Weights of a small GPT-style language model, trained from scratch on English Wikipedia: rotary positions, 9171 steps.
Each number is 128 + 24 x the weight over its row's rms, rounded and kept within 0 to 255. Layers, rows and columns count from 0. Numbers have three digits each. The size before them is the row's rms in percent of the matrix's.

# layer 8 MLP down (transposed), 768x192, rms 0.109, rows 196-232, columns 0-191
086:086115148133102157179079138105146155163155130133111115115106139118108158149128127110115119106117141111148124097142186130121065110134147135170094106102165101128148150127111104156126104131127153133116098123134131126136113154134135147124121108112133133114098095153153124142083121160123114155099085127143145120099139114093169057104103089143173154130082115112062135145131152118142145173128123145118084181154070156132148134133126164128129120129096103110114137141133146140150111137121128116117129134117138154113118100151114108142088133123166129135135086122140111070094141099110138066
095:152104149102124142142144150150109143087106116152060128095118107135153138091116151132100151171131118102133133111148108120132147138093140132093119113107160116162131090094130079113117135150127148122164150142119164133150121156088167145146125156135113154089108130109125139171182121128164125111120089113104177147124141137161128126115150141110107099090134142141140115163085160120125147112109130117124145137063124112148162103143150135143125128179144111119179140163106096121133117111119144145105122192158146114149115106197087132141114139152124113171109109107119128120107101146182142152
108:129118140156124174105102137174148111139129098136081096132141112122148146152148106120132114139183123102162138118168147107116146137160139100098127121074162113186145119119135118130099152155135102119114101101111081114157118122148131115112142147156119100075141140116124102092105090153105118151117119154132120111148113104128085156134131133140118124086141123092156157154193130095125151151114100146140140145095125095148094174131108122089130177153096146141177100104144162141119115132117100120157160095099121127160145124109145135075119152148141054136143111139143119106124106132111123142
099:155125136152070084110111108133112149139097106120182160129147116113111112171178149122101079109122164113197101105135108142084116133139161169127171142131107127132155100093160084101126124077127166132125138132131099107083142107146160130074105083148126132119126139166128133158106158125094109130147140133129170134132109132115131146149105121107139129121135144146138123128109110152126135105114149157079155127096105150147101133144110128087108129138162104098106149114143118123136112140123171127138124101114140129093143172106145147117118161130146141137137083168138103115114114157162062151
097:127184113147104086134105118115166105091093119132171102107134136099120155149151120125099116101120161111116139165135086135128115095144112137114141115138108151104097163193169111106150117148150121144119119098122115132137137148101150137085075094132109170126130110091112129121165153131124142140125110123100111147167161128156149169171122147126081155113130089159150095064159127105141138164154133136130109133128178116100161139125135116151142096153111094135112126159175130085121152124134120178139108090174164125140177124139142112151123141131139100105122128120154091113153121116134137115
099:098135098111129166203097141171170105134136123147122124155134136115163128102125144160116139124115096092112140104101129127114078110145116132124128087115142106109137145193110117097106095155116137156090169074175133144109155124107105098145137130124124159137119129101125093151126144112144123101113140111151089147150137131110089148118062133147115127153110076129106099105117137157098123170151073126147156119117095130114114159153146141105119123103165109097161133147128149140117059133136152116162123149140132122110100135174114133144148149108125122134083136120101154120120151121160124173
103:080184143145136135112133149150139167123133146126093135156101147136139146196164174125135144127095128152136136123114142125155131140129133129075131134135127178132119129124136136132163118181121127128152121157148114159089085103116106111049107166140152147116129135170156119167104124145164120152148144103118139114157100107151118119120152110104153130130117173144143097128149105132151157185151104173126141123156098110095119146138155121054143114104155152159165110121117086106136098100126129166134141105100102116131113148138155135169112125163117109132139123120129117143175116151156101125
086:146087136130097113110143080113171122132153131121153054105125131125113123130107115161140132139106106115139113121130131142156139117103120116156125118131092143128091160141137172144118124156184115099098121163157131112110169167145113107168130135125105121115126152110138142115127143145074148151121137141128115108137117146075150104113113128112114170144143108128121101137112123172057152141077145127075145123126088159145123092132091150119135215091149119095094150109126144088104147154147104112090087092130130152121136135142127135090122151120115093168155101130129132105135134120125108099
094:140135099124108193095159130119145145118095102131146124161078090141180125125099139140110143141153122157104150112123122108144081158113138126108102123151160138063126150166160061138146160108136141117100112122120124144127129161130114141135105140125109117181113118077129103143141123133118128127101128115108172157128117156134124154140123117147081089150144113142134141127116103144140120111115128169101143116160139142132131102144171136120148112122142133103140140053113134116102177148182079147121123131150139129107082143111159151114132122110089141155096176100092169138130156096160125124
089:137120124120137144124121106138163140170067110131119130170108178139143084112118164130121149118126132114093158085137150146145118051136146114167121166140108101109172105142131141165101166153127117168121100090104116142147138123165133154136172102078103161123132121135153141163133144140126127122118087129171121109147130101118121115167100160124110147118106122142115115139179128110104146075104088125129094100124130183134100101170090125093162134082118128161139099147115129145096128142157113127158112126099103165125103124121116135094129144121153114143093092127123117121139080120131111116
120:110150139169136152160160146134119119133199123121128147129167116134077151145171107133144130107074151102147142098144131079170142142165109134116153136188142140115124147147131069186138151104096106097125146147141148136150140140137174169138089120146158135165111117103146143136089110104157148137119110139141117126147144102140097096100123144125132098151076125130164113097127194114117140106146139123132120181151118100131079149115157113117124132087147108130133160136116159113099114131131140147125157102089092136128142114153121158096139104111131143152160100127137128116122099128093152153
100:111127168117133126112119151130107182081126123151114104108131080172122126147111116159167173116052105087093115081134115135125138134152109161095123131108148098154159115136138169104126109113102141144122158080125128122156113126119103090165103131128164099139127120122152120109124133170132126086085153107178130127159123133090148131121143117181105141133087131107109143133109151109100108146100148145122147157115133137122139130188142084119142142142134101090139111113117110144131094141108116143115120113119099180118166148105136144107149160076167136166137131130145107102108178127147100134
090:117123125115125114122119107153120128120141145133090157154085156143103072104124115186122137116133109152100150130101148145179157131128136137112108133129116139094159110155080138142114164140110135085112107140114126114128144140135139106090104161134141127077162148161094126144117152116101182120118115137123131109098100134133091131109113132087126163123144178141107143119126116116108135099122160121069114131100121102107116131168173130133091102072134116096126082112151071109154084111129112097138100095137151118122162136099129104113118130152129110085059175144135109149139129150100093143
088:106068129117107118111133117109113136136190123101173087096127162077112113163106097109121140157136106149123130113111105120144138109132134125124111139119143135135139131140128105123131100073191135111173130098115136138133101127132126128124156116160116088132081113105068078136121129079085150146114145142127138120106149120088108156129128171191100145129103129154165175112153165115136114110175066141131155170121105121114135130101107090145129143106120135128075125117129136186130113152140145156105127145086147135145134128114158133125153105138146115126155122126116123104087127096138154112
091:126095097122147127108132133133144102155132119136165131150128168113096130134124102077090101146120144100151140162112159123112123146081127147136141127141112086126123145102120141116122119188075053147113091138135113128147119104092124161128134098108118107093109118164130086139084107151144120122134087171157148097107095145147122093126104092122129132113116153129128115140134095157106123120166131125140067166127130085117138141125138091109121140130176106132114124129111159088074065155167122149145118140084128150119153092163129141119122125161122166123125116132098147113108173118142129089
103:126170115120159125158133136105122154111170189122113116141150110125087110099124074103123119116160099128131160170090132151143132102091141107093103140143123153116115160133142133113149169133107106129155171129148122141187160132106155149094129121141167096087150138122130107095141121160119126126110139128133099115135140118175131135150120124106077160106104114139144159120156133143147115126190148116112115123134141177141145115117132088129091142140081101135111137096147112083109138150130122129176162130132092089080131086143103115148119110145144148102162148080173105111140143168115142106
099:119098104155131160161141106140141127151090111160097133119142136161071116149129143134118108142136145128133154118125139150114097156148104177081094109116137087103157176096086144135127130149104155117118086129100095121108167157137143148145124120162116144112150180128117076167108145105090136106097134136154133121078127110125148159126123135107123151121099117128152091112135132112143147134168130099089118133122102138130135113123119099109100133116096139086129081170091112147140143174145106150168102106166120136140115091110135078135117120105120144159056133150096125081129116133122167117
096:161140184141170149109150153095147171124101100106164152063131146100158093133104140110168149158111138138106150099157113105146158146161132095107140111116112103131148074124111107077130121131186118135136151127151110119149142126123138138126151134128151132140117105106125090129122122122122106105139095133121140130106114146141063122138138099128105149165105116172149120130134136099137159107120124128126159145115102124069141119089137114104147135093151129141098139119142123082151133155133122125114098128119099117082118107084105092176117138151105131178120112140162139179110091090174117150
100:153120121144124154151146110157125138121155127158119163117138172102144111111157088119113085110139123092153125117126122135115138123126112144167117129108148128146141180155103140096153110106147139127121126149097131095137092096142136101119138170148114146120155084120105124100142083166118119143113154135134103151142125135125143170182150108098164119104149114098116102116133158061151138125169097089083136135189126112113082121136162108134129136117090096122140052128156156120128116159159137146128159147153076096139131163124157127138139117126131130151126135129077102117170153102160157167
107:112081115147119130171110146127118086133102135137122081101101129124136131132117141165124132102106120173116076091118122139187144155125093142097116111116125132131101142137181151135160086143106130131148151141135109110105076146099119110112175138132148120104104153133129119090133158142091104104131181137079141085077161101092148101128127147185145135119140107113155141140152170121131123109124090144113158127154151138141112134130140148106145130121063114171099093143148144149155147108101110159136116123153119119121110141093139165136100128130128125094164146189101105099140105140105124131
110:110124135128098145138104140123107157132132099067121154153108161119125133131090167125095112151111114108144130136172153118132091146132125163117075107120135136187138097124134126106114129173130160140134140094105133121153133139144140156097131143144134106104122118083089103100123108138116117151100146144112141170105067140117116141074141109152127139167095151156140134140087100122148144108135096126092116169112151125139113124174128128064123113108152131118151114108097097140146094162143102143119141115112176165128162123166146064074091142124098125151104114112122112132113093138091145109
101:109117082112148137063117118118105130164137154093131120094114146124121097121123143145134129146087139183103151125140167119128143092108121116163113154116126158078119116112096119153147106132135122144129181155109137122138126122117098103137142131084113107126138086160121127091130140085098127112119130145129145133107148178127036158130109108133146143165164081139109166077178113142100128103141148103113114120091145167163110155143143157140139085085115132144117119139151141144119098163102119095135094096116136139129132125129175121122135142069157143127153112144134143109108116117140100105
095:141115117133150122139128129139140083132112130111170098116126117134117120135160100108194113120129131103165138148122108120139172122117116107160122110116143116090149120136133108140160108086109118169129154143135193138118143118123171091170137129159170114111087166115100090138106128152105128107124094136149168123114159136137127144127083157103126151195135123118120135149117127137124058155149160114131161117140125147121162143111133084136131087139132130135092128139114137124146145167144103133119174129126136098107139082144108156132118132112128102167172157137188090121061154166121158146
100:124133133139114137132138096130088146125148138147118136150113163092115160140155075102139126137107112157146078135159127147120123103151099186116112095153087158107108094111162171148142077107096134088148087144161121129104148124107121122127085141128193123072134148161141104116093119138102113125124110137154116132119123163158132144102154107143143129127142129096108094096094114134122149145148112147058107108115117156123081145118124132134127111130147131114106096171134075118174115182100128109119106115093139091132139153126125136153159144132148119145106141117079121097177137154122112120
092:129088174146128158089096099098145091083155141142151101135158105095158127084119140111154144105100151175128108163123106129129126137151140104105130088140118141126140178143121099114178058165106146118111113097138127143119144131169128126137161147123172112161164150129112110094095091109140180127117121114137116115113150137094105126143129120135129121157151116101155163105129075196111156127083143129124106105163133121097130147145163084107142126122095117111109140139128148123161097105102133120111126084111126134128120118099125131103170103098161106080120121132111136153101141138149110114
109:095151155159080095135088145113160142098188127094164158109130181128065116165150090137109147157153159144112120110154171153115149150105136109113154114076123180138111162106182099126140106128156169107124110125115143131148150121151120144133119126139124141148155104112147126184101099137091085147138199138126120146121138171095135106130125112101135115116114111105115095148138069094142153116172146143108120113100133133166128162131159147137131128127155132123168144143139128129143102157107111117114130124161091127139149113097129154099132158140138112123114144140107111156114152117125116126
096:127112142117139120074124105099106108130082146138137117122149096087137137111139117133119124124184110167129105144143141118139127184160112154107121135140184129117153124154119132131075163123098142106145108128195135128085111097092148159129135130141164138081156160129124128141143118129083123136138112134137100100142177107101113104133140093145125159074108145135116134159107096120132122122109110153195120173086112175137160135143116108102119132139104106119115122130108110154112114121163110150138104165095154129165113083106106128139158144104160179149130149133128143121129165124084126086
090:132107125136112149088093137114162104141114093132144153184123106110128121108105162107152134121116122124153154144078123116112130145121139133100141150123125129134163103151102139165118141095145140111129146116121098119152109196153130104161121095116095139116122120113149121106080152125135072152126173149132135129160115141138112138138113129139111194101157074146118120128156116127123110083140105184110159102106099110134139140107141117158059142092181129101135144139131107106157122160109137085144106153115129164098138087129118111122126152097184122164135108150141125116121137130175066117
104:087118175125104117152127159142144112143115164152144104142080130110109147127161136140130141112133139126140154128109128129118146112147117119139125115097141141134119159088115154110137167097064124123138147123173119149107087110112119140160151185151130134137174121129122136111119136110077135128154119105135131149131129114133129068149172150215147117117142118162132151177159182135134130135153109137149099155096163123145054094101113120155112114098087134150141092123140106105149135119131107119151109122127098103108142122057161111147135128127133098165157109115119119106139171105118127140
096:123114156088113180157143150134103124152152132100126132119107184123141133152105108163155117092113097103120135138170126096169119149132104096103117110154144130095152145158167132084156130147197129100089206148141164138144115137153121106150143163124135105147174122101137152140164152141089109124154095144141097116136158076126148131125133140152116143119110127118107148073140150101142096111130144111174144156142141107132134152113103123105124137125115133122104136142151117118139155094141139128128117160083154165109108105131096094133145175111144125103121150139150104140127189134105163144
086:143123152108150161095138151095144094161163140115118202127167110077120116117138132129113172129103135121076083148101116117114102139159122111093129150120153135156120106117089144083140119084128174132090137131150172137122097138167143151160115142116130091130088153141101093142185154140150136133115145135173119116121146147128140134089095142121120116137156126117131105152143144140084086125131089137151182116127068134129101140143123128167128110128148154105122127137130127137178154153124067131157138084139134106137135130069140111128120146118117142116104130122105125108102139096124122090
104:157112159166097164133125117135108119138114109103112132099114091138114114141146114130101080140161167146119118079151102146144112116111139131132109150086124180096150107101123118118176140161100133116147128080175152138136096147139116092103121148132132162114131110077108148114129137133146119149094128110114165169127105148086115119133117143106153121157163099138122163124149134150137111121121092107109112131151128121156149169127132139103121158119115137131126118093150044152137149178094136135131120112147146134049082166143165158117160133162114101150122114121094117128139127160116128080
105:095131079125139155163136131140117143138124125121131132129125131146162106103131126121116117137133140136141147142112121123161134128137095154111179153118156115127143118149138110127161101151102132118125126186108112146134134153128155115131145106112107088142082074113065101113131107107133103109119143127126153131185177121135087142144113122092126158146083092133105141117161188115131151153094137180123086112096083162120108136142106160111181100116105094098118139117093166131154126087133110195155172173142089132113138131135145130131124123083111119076150100129105119116111138140139132104
120:147127152154134088120146109130091092130125138113145130141127111116116086129149129111139103158097144177168106075136155167072137111123125132151138094088157150119161114167160139117169105106124099130147130121163063165089115125139129143131144116128082156117116148089116127134152108101160092117131128175149111171121179103164143166134127124117110137106142131114092109150107133122163150097109108142180112156124115141161106117127169128139134158134115120169093095153187144100140182125146132161153137128128114122134106101123121142137166123147137093100128148125159118118131106125145080120
094:138111106097147131103169086125083114136158146141155175187111134100121112131134079104082160139128105137081102126136118139168169096118151122124180110136078164113090108141112127092104114113108149122178143083163121133126139158146140124132122122123179129139136125132153124183112091161132168149141136148130112109179155131102135120131120128156125091114157165166145096145115165146092132120125131099129129100157106155120081144180102089117138113154105116124115141175153091115117134120136128134110097120124143106089155152140145111151109092145139129131147134109130139149146140159153122115
089:160109122092145164080173133127117098122144164178107115094131120109183144097083125132086138134146119123157140110100171100117124138123171125183123116124104099118113169130116120146118138133100153142116103112143125175139140131107156099145143117153171132102111086122135172134166165130123139140162107157132148135127111076172153177125167178130106126097085141116125112079141171154098148129145142105131125145168104138129156122106095103137098128144119162112148129122101125141145099079109152124166115129132111143123091111103118117125136101095114146141110139068129106151147132122116113133
096:139139101117082146128142146159093099135039139081130106148113147077134098130136144118097108133067140132105107159133181072110120105112125106109150113130143130111098128173158138111129137128130129138100109106106166162120102101134149160111158118129126145135109127086101131141131093147119127132111131118157163136116132083136116132099087085154105130144174130128159110103114151114092077152097114113130130120155103113131127133120178129136122139116176119111136081128094114134096128129105138128148114133122141174145094144131126107128137131143074135132108096131084166067100129115152125139
# layer 8 MLP up, 768x192, rms 0.125, rows 197-232, columns 0-191
102:115111106179144120137126135115134079169138094138145117123143143121106130153201099141117129144160125082144149120122136105126102140173129162148118085151137142140126153083155127173114129116105135162128143113130144156121130162143170094096153130136133164135142125123140188122107129120137143134128099127119126136151124161146134102117145131139152143145144141122152087146136103171138129135146184103149143101086131167124117131095133163102149162106131173076133132109098120068159130127151128118165118129132140194128118113136158166159114123153058125147145138092080139126123123115148174125
112:168120123123088124154097109138135116171149119111174081175143096143099148141102097151146127108152123114073114130110136141159106152149143163146134129104133140148144140146097166100130104180154151170138145138122146117116150100114127119116148134168142145118093137110054176115127126086098119106142084156112112123122129108145122148118139100102109112127153147140178116121118081135150101072144115145145126126140124142136157078095190151107109143145113120132152168147101135099110121101167120119100138163141106121112095103120142117101112088126115118174136157163145132168123149126139134151
102:166162079174164137175132147136117135117150125121129131131149136148116127082125150140168111106128125157161166092116145129159124144117062173136113152112117177128122110105083118159144110201127158161117139112139166108106132129142123100155177109095125124140093116126148130085113124093136102095137116131151125117117129099117165127131126137081167148113140108149096082160140131130130090110109141131109098121085131157099126116121115144136119120127147156159140093170159142140092168121136116099111185163159121149142112137152136145127137159135102142134133120078087104127117122115147168123
097:119158177164110111152122131150200126163147095173195140139160130100113125163133127159124144106103122129146135112107155148152120121139140134143136151137134142147105119049098160143111151158136139131088091118114111117100124129135083138124135139123136142104119108088101173123080130131141134172115136092116131152108148115153127167113131114116153099114094148104125122161100096130117149121151136119152116126137140118158108133115095091126153148096076147162125144139098192143146114138109115080164106136130135132142116101116146139143105099109133122145145092102144184122165089088157126143
102:119094186158108105169109139120127106117158149112166155158149107132165119152143122100147180118128110124164138108128159147165130151120134135126159139126168186110107157123161133130121119124125127136143155116105130142153153094106192110118114126102088099148162149120136114145109114117117100118087142166128157099114123119137095098162118144137114106130108128105138121090161135138086125087105130122129167097090111140110154130076140124122120133116140097129144170191113134136119126099122116130097107116088100105130155099144147133103095115114075112162174170165135120149139112174124148172
104:104157107184095132134130151152145170126129126134160138116135126133055135158101118160117088127143143115142096116111138151157126156058137152121172090109150094160123139085051189095152139139127095118106114131137097103099121103139164117129134138149123125149142104139131138103117110133144120120114119162134147138114094127117133113156145111086132125178138170069142140165131147123155114081140134125144097146111118120129177129140128106107109141111155137119096135163085184145118154118130148101128103146136125162159142107113145122083134099127124148170146137110113123105143165107122125132
096:148080144142157171139117128092112132084144093161107119088122094096158123132153085085148156106143134172087096130155141103179134140131123122151124116090115146111120187114108121129116156178128111121144130124160125089123152120118161114133146126112129186137125163104076113137110076093163100114100104128150151123148119118176114128159122088152126128131148132165147104140111149113133140126138125119152108162139099140110155105122165171125152127122131071108124137133107117123148168110138113079133140151096130104091109122105122092108175125143122135095132108145108132157145146112142150176
091:157118138147166081161102158157130129155152075143160128120161146138094105156120129124137127096146135080098133127094194121133153145107108116123138122122153104159079108129147142144129105111093128139127143113103083141094103127124134126152127121120103162111083094089117191129115152135200104170124131095147177107115142119109115127133093144108150140121152147134117113155145095150114096122143117119150117112141092112122152126145110121118127143115113148096150103128130100132114116107169140119143136151167094150131166099118140119097099129102079184162155081140091119137128123124092159109
092:158141119143137148137084111120154107100125157135140099115138105110124136146147100130133142120146157135145094161120099128127097151132125168093134104107117123124115160084115101110088123121130101116115129155112126127088125135071129141103142125156126125142063159103093114093133085090128127099154196114087146158119138118182152129134161128131111111130081136141133123103087124113142099171130110174129145154142129145127164163069173174145105130133157102103120153115127162113165128119094083095123154153138115094158130072141148151143130122126123116126167115132170164124109131142110135158
108:148079098169119131117152152148127128161151094158121169089129124128140151138132113107144154067087146134098111094099140125158119146114123158115165151107172101154122123133118116167114158187133116164154131161108138146125137109107111142156105079135136143130105110124140155109064133124135102123106176124090149126121149111149130137092069123084109138181140184107135088162115143097111113112143147117146137101119128134094128077135148100104159145118128117145154119172113180124127139119111133139129150151146150110159130137106132144083165123123133144121136112129135162112141094163166124123
100:144124170163148163108070135146118155136151126106181173073108103129114126114102105146145120129149132096115148182115144132135103130095109173125163155108156164139118135137088124122088126147123088126155127179116124171125104122094102099128134133083075147131111099130113121094107136119149133078123177090121134144076083141143149172105115095141153105146130153075162107135121128129145145116148136149119144094135109107133154125123119160173098128123152130130113129153128163133159129184133141125100111126097155113108101141099124140137112150149115139126126078141097147139145103107116115134
088:108138086137135139156124132170154129141129121151160135130137115120157157123118169115146094164095120134116106118126161144160073116117131189138100138123140138120131095093116149119085146104152106087129129138135141119132111126131095133148132071117095089133125146109119134122143090146167129155131152082122120111148127078121166159089106128103132080130107113090128148097128150165143158112099102172165150101107088131122078117107091125167083129157134107126135125137107133134099169106149096117108143158142155152157088134132155121123145097143159160149106100154129143196155133118122149104
085:128162108188146137127089138148143099133138147136132120105154093164104087091145183132148177112105102111156102120101110157123106135139133137127137129132137155111152127079140149152111128176106108150104095143124101068104166111095144147134117134089149139128140139148150163129111141133147128129120155087117153119159142135175106115140158094090126137121126131100115134152060124111140146079124155091135084098146097117098120148144119122114131101111134106111179147132159128091085157134135112141144124161168173150102124155106116160139141117116106147138103137137103139176173134165136134134
094:137155119183148119126041114152149133094144124111110126091140095149128125157164156136139113102107156113091102087099120094140136122119097106105105155136143195161108137139137093114115122083156161114156150103110107129094178152147109133122150107145135128115107129107111144090131109113126112100093129115090144144138137098147105157094124113111133121103114131088155122077115115086138121113075113131106133079130117116103121048095112149103119137110118159147146142158143120150148164115129123121089132139138110116160112149100128130131104140128130112151124125156127178157149140122141121174
101:149100151145130136104130117132109119136157144131120158127126139129117103137133094099118172155079132098177079120111113107119121140108141140131128100118142183138141145121130167159126112145112121101125138127141057095120148089108114100089144106100087135144133140124139107117092099107126117169115185130123131145143122171168096115112087131150123150173138124104132084136106090148133118147126161143142135113142124189127143143103183157116141160116154138177104149139118136086071117118148119137122106169165118162150110117133183089110148078130111141107117134114111177143138097131122128142
101:079096105169119142165112160155083158157148105145156119139131152078097119147135104128103101084107130142120116147115172138129132076114126161132141147111143146143150149120104137128137176156105102149117094105139094109104111121121118075075123143139130133138089151095086169134132119113161134096081113114069149155169140150130131125151147133131145102139109117158144099159169124136110149131088106171177115098112132144150126131100108117148129104130119140115123167137119145117154124124155127129139129102074102109132126099137146129112122075159138121148126098090126142130172163088157153129
097:105135141184118147130156126170149116157149091153138132103155122088126086099174163149138113117098123126114152087128130118124149119148133125135150109103107124111153106111136173155132171146096137150109090110143116096145141122096131147136149152095113178124083095090113159133117149137169178140153135077127175120123098160153100141098083109108140144098157138072135149130130134122124138094152150149138071095162098101117170112121138136118155140107205127117104138156111134125103126143110126115127085144135128185163101113122151160129106124118112138113140122126103122113119152121122136145
103:117106148185118168173117105143129156099153105167112150104161102139135143144144128134141123132147127157096112126144124061180135145113110128137140118144138113101131173146081140156123143138203131171104086138133124124082130117098112163114129141097145185140079147132113138117125109152112096139133133094115148114129102093165133095172146084149126115114110120104119135089135109095162130102157137150124124114133112182107131117104143133136121195085146121151127096140129152149121128127122126089136125103114131144116159128148123087094137115143078137113138162141109098140122136132164148169
105:162116144188109095140072123147151113161131088129083118098144145091127177135172105153130108104123134156128111152113127124148114176156070163129128123143143150142103153137111144113104149129113154102120106121123125116097158124129139137119193100095111143110094090134092148069118092133142127124100152123149121121125096085125143126167119060091152108152129142129133119135133112113188142163177139134118121123112137147110165110124103119122111113110166111164170163154143146104157142126115112098131136149133118090110126116115121135154135122138126115114146181163123148133140120102167132168
105:132113145148134098150136117110140133132125099108110112117146179099173121159130119117133086092124102123098112148129115130162079150117092102126117119125141168157143147134117161162132120157124097113159131162133115132130116117131200095130130110120100115121110127139156147141123114119143144096158120121147063113093111100119088128127123133113131117133113122122104081137086127144090126090120144111101115095079118134094156090125138139117112153126143152117176093188130154108108144115113109142153097121136153152171152085130112118118222106142098155133171109159110169152147158123142116123
102:098101147157121132125118120134080173157126072127164122134139126096126148110174139183149150084123072111151111183103169131133115126099129098155170183093124178139119135099118155165107162153133127113082093157088159171117106124096144127130125151106104154134114118126144131140138136107123129115112121110105148165101117145118115127130120126103133103172110133134127072150157141150128133129127137124131088101103149128097134148139122123128105121091116113129129137132111163112124102045141124148144102130163129150126090128123202115132116103153093134142150129140130135121122093095139149123
091:084135102117097187139109110106098110130158124150132114102130123124110126144135146136149167112138122138106110152147124077134111126104144158150131155116148176155161101134120141154122140212145138160103108085129098144157143159105137115092172134137127121096121098146104114140095135123140162126107146113128110136201112160120134117125117106127115111152089140165104123121126128122156163111090129160128117062124120111132100093120109127134139137115148132140126124143105106125082122132136125128155124127183163153157088151097126157111174127113119125140100111125117095173202103121155164151
097:168086092116108121188134111102144142118123095115133149144123135073093142107116157141103127112126147115077132141125164109108140149129127141139114109120101165119135096096126125119131131125105149097114103161157167154126139132153136151148140104121112117171062126118137135119119142107137096124123129106123143176135127151126138113140166119081119129131114128155149129130137124149142073147107128184181117143121101170114112108082116135106110105124129163181152149191141138110082166100131110138135095158134140140138163058124132135151150135134093168140115083126112123124179094118120159121
094:131097110090144137169109154117115141131122103138107174144128123132102161137205126102133119107123136048123113114146135141100141166073114120148113126090156140134141099102148146155136134160102107149109138144104111123107166118098151151124154091108103115151138086152156121143128121117125127091154118146117141146091121132123126117135110115080146123156113136125125093125111147102149084128178126158135161114110139144111106142106102099109119122143156133170176135163131100162125138122154096123166142186156133138110162060137156114157113147160124136126118127147073145110150128100155146168
106:097142114155135106134149147100141178138138129110120115132188139119115150137139125138134123107114152117141146144092161130130107132097132164086143151099135153133086152126177163146124112165084106144121115116141080115114158064119091120112104150068152179142124107123134157122091108145159154113137154146128106130093116129115144104123123141107117109117102192126111088127112091087125105158175126153169118132123094175132144108102138084085118151152117133128155162113101153120141127133153106095106099138130132162181125095083113099152136085106110121134141115127150159141124126112106129145
103:102101133158152123121130127111151159178125092090133138113170150124126113168127140135155121116134161090103159135132132118120112166096129166119127125092131090158164123145118113146106166185128134160085111089112145123102127103132106101191144090115120107147156132144145182109130101105148112159120120112145142092088114120126079144135121135125162130174133152101103115115080110161132083100115154123123157122084153096113156106126163125120084120123120145171144134155107136161134124122143125100159098134108175121179148128107172155115181130133139133147131135150136167138152127093136133119
090:111127134141092112131130092125129135148153127133083121128152127140110204131141111135131139141126155139142136135095161111132153100120121108142154102154171106126119168078128133133132121137076119112108117161097136119103126074128125102113112145123141124103123131080145156153116110142146152100122149149098126164058116132158153138105139158077163091134118167100160130138111162154098157142122149144169050103149081117132159123139104185180156136163133112106150148102134121104129126118143124155127125150163132149093114112103114128138111110168106146132138133143081135133119108140105166099
105:126116105147129162147142164131117106122130104146164150133154147112125122147148127105130094143160135126146149150123098111112099170114088090129148122120128121115125077109098138142124132123180131198090138177140107118105143126097140139158142103077095144095110137160116152167129069150166094094147159147124107149110149165130145172094148111088138099152112141085115088123100112167132132138124127167129159070128113159130167126130163165158107152119137114147122134143103126152121122134135099152099154145133138132118052145131147160113135117127152115124171115143165122133152109111141102116
098:141091061120118113111104136106122149116149122129132123153160123111147121156126129127175153127137133084167119133133155112117152132172136140132177160116185136172137118138121093173116133126121112163103112132132091091119135115117125151099114103110108097138082106119113138087082140100125166132126164089118125079100123102119145128138117091113168111093096136169126123111126113173124108126124107129099120119143113140076124132086141113094106172119113111148119164126118104168110116156137128144159083119149116079129127153148113130164163141161120144132131070150125083165124120110094132087
092:143131121100140099119115166165135182116135095130128121139137126121113124094103169150126107112129130100118156121113117100124110103126112135122130191139093159138137181092102159155090158110111123114136138135147144144121139062082137131125121127097117126117139091107150105126137138153110130144127167117102136146105091150131114129113089118090150123108121106131107073144108123146107139117107119110126112126125105120117144116172163158138133154156140129157156144180092187165080155085146151125133130138138113173154144121106087147102182091098131095117128119107085133144173097087092135158
105:103139099147160154159125149112157127125130127138121119121203185131116156136131135124154169128101124082137095160083152123116134125077122157108188138154142116193165146125109132169150102154107116120126118145119100107100126121106137087106187103098138119142102082138156154101125120123111086170120131139103127098097121086123147120142092127117166123128141182111109100179118124143152110146096137113136116122092110119122136135081160129123093114160104135136174141130093137119097128084154144108158148167127127118178118111146125130142131118158114123147138112117120128123104119144145102149
104:161132097159135141184100130149156097102156085120185137135151146097144111132152146183156155128101119136126124161090134133159136078153093166136101122130116147140123162112131153132117114117144115096082103119089097121110148110149142135103122116068134132120103155127156109121103165122202127165124180131091109128112137125135134147104110078133194117127074136157148080112138104114116160136152132118117143115148162150088117102110136135128102139105146136143132172143107149127114119078127120110108102100112125138141118162110148103133116137138135105140137138125112136132149088153150133168
118:126142128191112176146116122135109119111135135161124198127130108104117113086132166133172120107137136124148101139107123131133063141148136126121204135076118147161130153113100108164136168131111180161144138141103073118085145100123122133104141117117105154154096139088117121100128115089142108110159153126123130138136137092197120139135090109108148111110131155137105096160134127123115121074118121110156089111119120152109147134113167134132145145131159113136130145178133113138103164138090113092132107159132144117132095149107134111113129131164129138125161124106128141110126067106141107144
100:162125078156110167151107119124132123157129133170146119144120094108131166130102112156153128115122107122129096137107123097132119140127156164116131127144145174144113118123115153127072132133138129181153117157109148125115144110154138097126165117116127144105129132146134141133139100037145154098165136134151147132144110161104133138118084127071158128130121139140131126105082142129145107123126115133136103091130117151148125044138126107113169172122139146150169187156112114074112149139116124143118111136181186139125117131092131126148130104163131135112155130146106166159169144128141086123
092:112135136121139129156127112128121104118126106141158124143106123137075110134140118157129075144116108129072094142100100128128125160147105155089116161125109143152153128164111118130136104138149114102135142127134083132110094100104083118196115108120110119150132156150135139138081111082178103143123185112132131111125097220116109114121126106112162106160107132147123115153103111122147083093101109159140130108094130132163110132119151116124124164096118126160142112138130137156125160148172087111119096142103119121158146133159122121080120087186096144155138122156129147112150143133132163157
106:128082114134103141159103110116124151144117121149146130131163130100124173114146158148137141081099113101146127164129164096138107157083104174135130126137147136129118140093143131126094131163109133172088137119091079107125138114147119120160160092119144127154069170151135147102149122122172094093116159101152165146126146114133142139151105088119103143140110141109123118140133131126168065137116098126117088123127096137095152106126148101109106131112151130141184142118162148130125171133133074111156132145170143123116081115120139125162132107131103122168106136175090149174139148119130166151